From a checkpoint of a small transformer trained on Wikipedia.
Size: 16 layers, width 384, 3 heads of 128 (1 for keys and values), MLP 1024 SwiGLU, vocabulary 8192, 31.5M parameters.
Each number is 128 + 24 x the weight over its row's rms, rounded and kept within 0 to 255. Layers, rows and columns count from 0. Numbers have three digits each. The size before them is the row's rms in percent of the matrix's.

# gate: layer 7 MLP gate, 1024x384, rms 0.104, rows 706-727, columns 192-287
# up: layer 7 MLP up, 1024x384, rms 0.106, rows 706-726, columns 192-287
# down: layer 7 MLP down (transposed), 1024x384, rms 0.101, rows 706-726, columns 192-287
gate706 105:092114135132140112097126136110116146155138162151118081148150126103156130120134099177114169132121080121147120095120154117161150177146100140078093137108162128108160137152109095108094125117140138123116093139126108125125121165111114098135186121169083108151144116111150151130097095155162112086
up706 102:145118132137136154146103151116117126140127126158128085120121125117149119074121113104151109119153164094135122124137121117086099135144167140110145120133137156150097122152151141183139095121101151152101149100119099164113163129149099146152146112155147127126128115136064103079130128165143159141
down706 102:169078075153195138162119126154105137178125141112133113103119123131124122085117147135168129122114092131134176133130089130148119115147119159120145136136088153136168109127154124130116144119154111138120163162111161101121188143140103140107122091131136090099108117130086121093089107132157121159
gate707 102:128105096106144152110128144124142132144147160157100130114125152116148134130129150121097121127118138153178126114130111169100140102109138126115143184159112154137098121096145104189136143158146199137162115123117124152081113136161162081094131115168143118102124141100137137116171090155149137120
up707 107:162150076085132088125137154157133128089100116093153100136112102138130103103112143152114111117161145094140159081151164094128131114100092083132154113124136186143114089116127127110134149140091122155120104136174130148106101134165085104159151101106102126133136106141092143137145132090121129128
down707 105:159141132135084095139177130110134114121105123103148164157135113116117107137119161104162115129109167103121126107136140093150113136146115108139147164143149113141122094149102147140133182147114128152168111126106063142101158097098120080150075157129157145118105122106138138142144144089164116078
gate708 094:113107099118094148117139151117114099154121115171135131107144066155100120132116133184097087101102073102162184159132124121145112091130126137093082153135138166142128139119165107132133154141151129148104092136163120115127143097155160126131110136118103112117123174108092130131154106123124110176
up708 093:099110144123150109137110065123113133104121158114091117145127122094146093122144149113132127165091139118158109100134099129109112137154108135109163118143103101137099142144091168082139156142123103112130154120123113079118113140107122142120110112103128095092129121116124128105130155132191129137
down708 108:111143113117152128134102096159135162107068151115142139088128163080115126099151153147123142150156160128080116142085138133109113121140135128113119099102077148127107162177125172123142145158112153155110193150159130116062097137100134132177137145148087148129131142142146118137120125103173161101
gate709 092:134129125141126134099116105119113153128123163110098115125170157107134129134142141128100111102152082121109159128107179122079143126096145138123117109115148114133102107162092130157160130129109120110091169116126145153123143155110149125141142148174116147147138136148130120110080083139140136115
up709 098:128133130156156142128092165078100156158162153159142108132107104107161089135125149102087126161162106158112174121133121176144191160113114117113129132141098171148147083147143146144107150129123147097073144142116127121116132148078168142113162148129112127159128159129098130087106100091149125093
down709 097:073146156134113103118144102107117152146124151151138124128172088156099177100123134117137126106108084098160123128160082133108147168177128106136108146087106151147122153105100142110122126120186141148132128138133115101120126138140124141144169129097106140156138102169122094108108138204163182113
gate710 102:137118151131125107121136143152120147157132153141126139152097110091160129104164110134138155141158096128145128167093106169113158112135138126160085132099149159115132149124105127100112111145133143170140151127145113160127099154108140129151113104129136138131161117172191126110081075125142142156
up710 099:114134160132131154153124140111113112103093124073121178115117119156109110166123141101154136099081167125132136089103149108117095126101142163135091142116085119154128124092166094168095125147066142068140135144129140125162127131141151117114166106113134143096104103132067116154164122143123098106
down710 107:112112120108132189176111145094113171121129123111104160164122115126106144149086123140149110119125145169146157102079171156144100166080126136139110129120140153091142046126095123146135119153136103117126115120137119127127133112103129100152102123112146081130141098100140136164141081139122114127
gate711 100:123190154108138109104116160102120116140139127105070188138101140118132165136155159166142163135115131117111133135115120106127128099108144140147156171130126135125178104117084089135132131120132152124130133143155166134159101125112152112174106162150105100099121118138098171088135120136123131144
up711 099:142119128161138155075108155102141147155150121122128129122135111126115107080158121143108126137121089130174171088106142153099135114136094126106143126092126127147098145116137108139150091125131146096128132159163144158166172144103104102124163153099165156123143111128122124156124140179165124133
down711 100:136161084157098130119166154125125145113140104085131104152113116150132122122114106199158121122113086135157150086121111111146086144112127120091128144085124129160091181135122137130084135107079105111118121124100097124136093154132125097106100151115150154113140141160124138133119173094156112118
gate712 097:147140123122177128148124126137148113133161130127151154148143131154147158122109177148113139093141143126122084139105143110086171098133164126148154131136139125100143129087109143118142140129139123109074162121139146190132151153106122132102109098116150124098104160114152083097194129114122106079
up712 094:176123108121125097123138141093126102118107140072170102146158125143130173116128100097110139089145103120120152153129173137162099142147107136132066131096146091119147156151110101110154082142137107088137111118064118130172099175164095082104113125134113101097180097077093100168082146062144123137
down712 096:135143120130102110129146129146112107126078135113166090121107088101129119123133113156137082157163097134130140142132187123099108130116120170144160144117101138146147111118146136103112145150116134149128139127104149145137148109147135112149124112128082105087169122124077177131141187084108160153
gate713 100:113149139156102101111108169087083101126083142140105123136142138144135151171102109162165122156154140137111099114119137128172085098131126129130166116120117098137130157092184117114167109163157123167109129137155145180142107104162095136141133135095159145138159154119120100147095142128130146129
up713 103:146142110131116145179132085130093154105142105140100120108103090130079124110162114142139144129086076140109124108141130110134162146105076078128124103157093153120098141161100138114149139145132101127121109123131101126130107179112082122138115149165069139086132143130171164136151117120144132122
down713 104:127106123123100140149139098120081128193099140106130111140125124125101115152171116118106137142099133074113134135130148141107122157139126143102165120099117121165083116168103138135125116112102098107094107179116085169111109125137131118156131117101108101136153152135149100126159139085105107108
gate714 102:127134114077129168120160144134104126146128128099138092141171109143097121109136089151119152087135113127186158154094159087129113110119139157143129141084140145171098126132120164142168105136137113148151111121102158133117133099117106135157154105101099159100135131185141131139129119185126102142
up714 105:112125159115133113135141111148108157114105055104183122120147129088118160096131103119167116122104121159090160121187115089134130123127150154174102160118154134147113166107124162093132108119140139093097089125136129155135107109126159161141131144135130120115117138155138186127135150084072125128
down714 101:142093140152127121092120125127132144124175131102103093138103122127122102125135139104113133093117129136121167143160127163137155152132116098137125144175074114086160134127074073165141117119129127160119156127135103111197126139095164102153142116106098104172115097125111159103084146122118125109
gate715 093:132132127161137099108132107153132116139112170108172141143169090106114172117079103129140115111150138117116092119147100106102163104108118116164084127126150159107095099116103142126129099136108146153150133107119179137135126156164119121113134130099150070129090140141136163113116113165125098086
up715 098:138141151119136109105155106119121114157142144097140127157149103111139112076095096110129122121158122120121082101169105160125102130128109132135092150103143171122105063164129140142140124114101132157159126115122163184120125177154133112088155132081148087119142140138109184108114148155147117133
down715 098:145131171135112112125159165100182121090150175154158144108157122105117135147142130096103134159166119105089122158100110142106104106095159105176149132118096118109142124120117155115123142146137112107113133131133170161126128088112157108122110141122123150118122137107116113126182121093098127123
gate716 098:134104130118147192114095119145187147138180111081130149149136123134158158148119114134149162129139144107109149130136116111100123123095122128124158095150108114129115110131133135129150138096126112089138123139109072112121142162138130137108131117089137159087131113144139122174140148143141081114
up716 100:097115158138083144111103125134164164129165130095137161130143170140094167161104176131108127174099137087104113087137132120127111086076087105126109102149148068086108165100118140097139114156148110117100163104101090092075099106115129147140128114109120150100111082108142147156151172164136107135
down716 102:140113145068136120150125106123095152138206211124124134169151162093129148156139116136155133097129110125125111136146102154157137136066168132136134150137110096125139104096134094157137109106101130143120121113072116118144111138130114146103144130131119176126145127078130152154113117117101099128
gate717 093:096137143127144118118093082136165129141112169124089160143133137120152172142118129130124118123116136175112110122156128102112106123111096155172102176155152138110120163089127103106126091156157194128106121109146098157145140137134135131096123134140144185124132163082145140107131145120126161111
up717 099:125100124133135113144121112119136112098141095153162118124113136127113117127136119108122123109124132103152110137122109142143156108121152110095144084128109163148113079138139116132103118130120095113151129181129148170148097101109143136116124136116148100121128085168164125131134127133144152118
down717 100:130091145155090127154140133149128150148138148088166100161116131153131096137122157186163166115125124136157196155139086079086137103099173113124147120112139104092134106149157151120141125162095098115102105144082143139133194153134137122096053137120093119099124179141122137164106111167119135138
gate718 098:134104109105137164130118129145098148119120155137105120137115140143125138135104142144145141109139142100097135083128157145127142107112177092099115108128155105129158129116116133140110121147142156085104112100144141142116148117108121091096149079104136139124169133090144151157080099153167103125
up718 104:149175120149123159114136143124131171119122118136092140094130117117127188084072136083106099111149137140154117143143124133154128148111161154143106093108136125143187161150095130153137112095099113115107145112079124135113113147073182126134141133128165155108146155114082110136129115141082127110
down718 104:146133165089075123150109137104127162128154152127110113140098129156118112117138094100148146137138096137147171112121085122109094155189137130123073114101155166106100136129101098137116115118113145145143064152117124134094070115149103129201084118149158107101142110152142101107100102111110145125
gate719 113:115138172123120140136143130110119141157127102150111138148128110139144128153095115166080113081128126113153133154111153125119173098124134091122161133097112155157159139146133091129132125109135156141125161110131131103135110161107123135186120117111128154098100113152124130116123106145069085083
up719 110:133180155173127169149134138131093158147130127156143151139117106150121108139124153155108151105090146126171083127109114134106187138091144131124151129090189151150177138085111138154134128113140129196154075103130131135118141146125123144189112121124112146057116139125109118138084144094104073095
down719 102:147111150120117112141144133146134113114114056117152119167130090103123110112176136127115139157111145141089115121136145155141120139113125131130165165142150130108100164165131110112154156132151132160132166113097118127155125152109121148100072125118151153124120127111123167148119091128101126089
gate720 105:151117143127118116131110143151118161180103126102138117082102088154159146146131134110098140146106098157100142136134135151141114156142152116083096088178101098134128132132133168091145156117166124123108112145115147154129171131105129154143134105123113166158127080170109162175157151081097132092
up720 106:137118159146114144127095154162118105154121119103138155100127120127146128131123159118119105138149183144108080134167123070153165127151153136131121084141133143129132144150121118127141125122160150122130137104140110109100175152139133073113103101146161105110140115141104098142137128088132113111
down720 104:137140109121128105147160115121138080172132147161130142137157169193127120108102124121127085141148134130175093168133149107166136110111148136137121112141111099117143139094115098111159160146097098124119119137185171116154133104155096138088141089140125132103098164140151140204132101124083138153
gate721 104:136166110127137138099170124096144161137148099108097085094127167130102141195100174114174150156128116139181146126165147095123131126140098136094133124135126146127136094120119149123149131112118094139132104117140141129123119131122134111061138149121122126148133159096172102137121137150109090123
up721 106:104073117132129146081146085122130163096128119130150150117135185173128119113124127128109133129104102110137121096143183091103129137073126104122096134117140120142121156148116136155139130117112169117117122149135160151071090116067147137059143172152125116099128092123127180155115130164138123131
down721 105:084100098116114131128141128138121146129131125085124136117138121173136140109160189136129098116168090116161108132122144076124081103085149138101143118107114120146163086106101147142127121144082143115138107159131120145083082106157172121120160097125121063099135109153152099123083110122092078161
gate722 095:148121087143138128154118080146191113142137172114135124131117099153177146142132160106141111136130111144142120143118064126152114134132095124100189152146106158130147084083141120103123122165150122119116147125108114143117118118107148178139088118064179114123137113139165133089088095157158145136
up722 097:110116139145136154163125100080125157120138141100157143152136133150142154137149151116174140126153149081128145161143111117135119122103132157101175157177078199109113139089130111123186136152128130119119125126077124193095105151096118157093100140129125124139154104126156127145091129099214093102
down722 100:170148115117147149143119135100116121193099114142149095124104165138143163159114108127138128096111190143110134195167128150151109117150134150108156135123075123185149155115156115140170118142149187124154126102150144162098103152147158136104128148133116144098145100133112076146129133116118127109
gate723 101:121130151158145134137177133128175098173142123161126125125133106134150129129128140131158151178175151114125160100132129125109117164126114116150100138144127117124104140090107128160142155113124122075124147133128147103131109137125170143135151105107139126103104128129135098145113149117146124133
up723 105:138151124140106125142112131100151106098113154172135112106121143128163105138124101149136129114107103138100142105084165171140144111137109166103141127098098096107178140128125113098114149124176125102120150122104116088130110090180151158177111091144150169137127129128119084148145135178147125128
down723 101:097117164168123153156135107159085122148141132140125127129111141123146132121140128119129120117133146161091138158113130150155117140107135086091144112093113104144158094182133126104134179114120121135086102133140171105141124158118122158128106156157116157120128112160167089159116148155125133119
gate724 107:144124102134126125140111184165092065121142153153091089133126160122138094143109153151178133111130139136097131131088081122160129091105146098155132120159140109125166137134147126102112117093143136115107125116080124135116150114121080160166092110144112135115127152111143102102102174140093145139
up724 102:142101126118160123119113090106132115172122097148137173130132132126118110102158126182111117117165163111130122172132109123102108154101110131091158139150119157128101124112124124126081112164125117072124133141165100167100132122121146134122146131100165103158130136082060150129123128116176101108
down724 100:163169127081136148113150112118137140150139163111150124098170139114082103143129126107123116124178139163106109125117117128125116165079117134103134125108123122116116084133090119167103123107186120137152137108142115127113107161127118138141184138112148135114165144119114169116116105160108135111
gate725 108:124097134070101171135112112135132132095176107101125095135139119129138072115122148101174133150173163132107162157112136130139098150102139104078057114143126128089147135135135134131136137141106099145172114121136112174089139114162134137112149161114137157174100137114108127099163109101131130093
up725 101:134115142147158156144169083113143077137082147107137117161135112114134111112151133134144114139118083128126116093153153121141146154154152147114134108125114118122094113123103158095116137155128134111121121101125079124156147109103112132099120112138159134144156104155135157105156152122061106128
down725 105:140093131166139132107152118140166088162090131107147161174154087162112106137127127091122146089118088139093141082121159120152142128139118169108126155126115123154122096098128099149139117132164077144181123087118117154108142107132105156093151108142143138129109126095186154137104090132095109133
gate726 105:116145138145125137115186089093120177133200158124156099147135081084170136124111118112117127107149126107147153152121114114105113134153106137089112150136124100141110107135122136118105196103063146137163116076126136138058137145103122152124147111087164129170102170139138093113102155101138139133
up726 103:135114105094152138153152152123134121123143091106111085147135149103141108139101121120129150129164129143184120067142131142108152171137147137077107097123116137145164134108092145116146158098155165121131122064121086137172135103129127124137113078132099121104063170107122130143101160110142147113
down726 097:086104120130119080144186149159117128102093122161149136144125118133131161181089093112109123076141103151120106147089174126144114131128148116153159142126129132125079148134127125116080099142146086168117120175135187156129124088156108133153140136124123136102150133162097130090130092112150122103
gate727 089:088118142107170125110162137098132114164122070124125085130127117096162169123084119102174138183125118135127114119104115133140134138109136158108133139087089124143116073136119149107115112126132092103098123136051149128133120106096127124169133121088088140192107161123105114109149129150111137096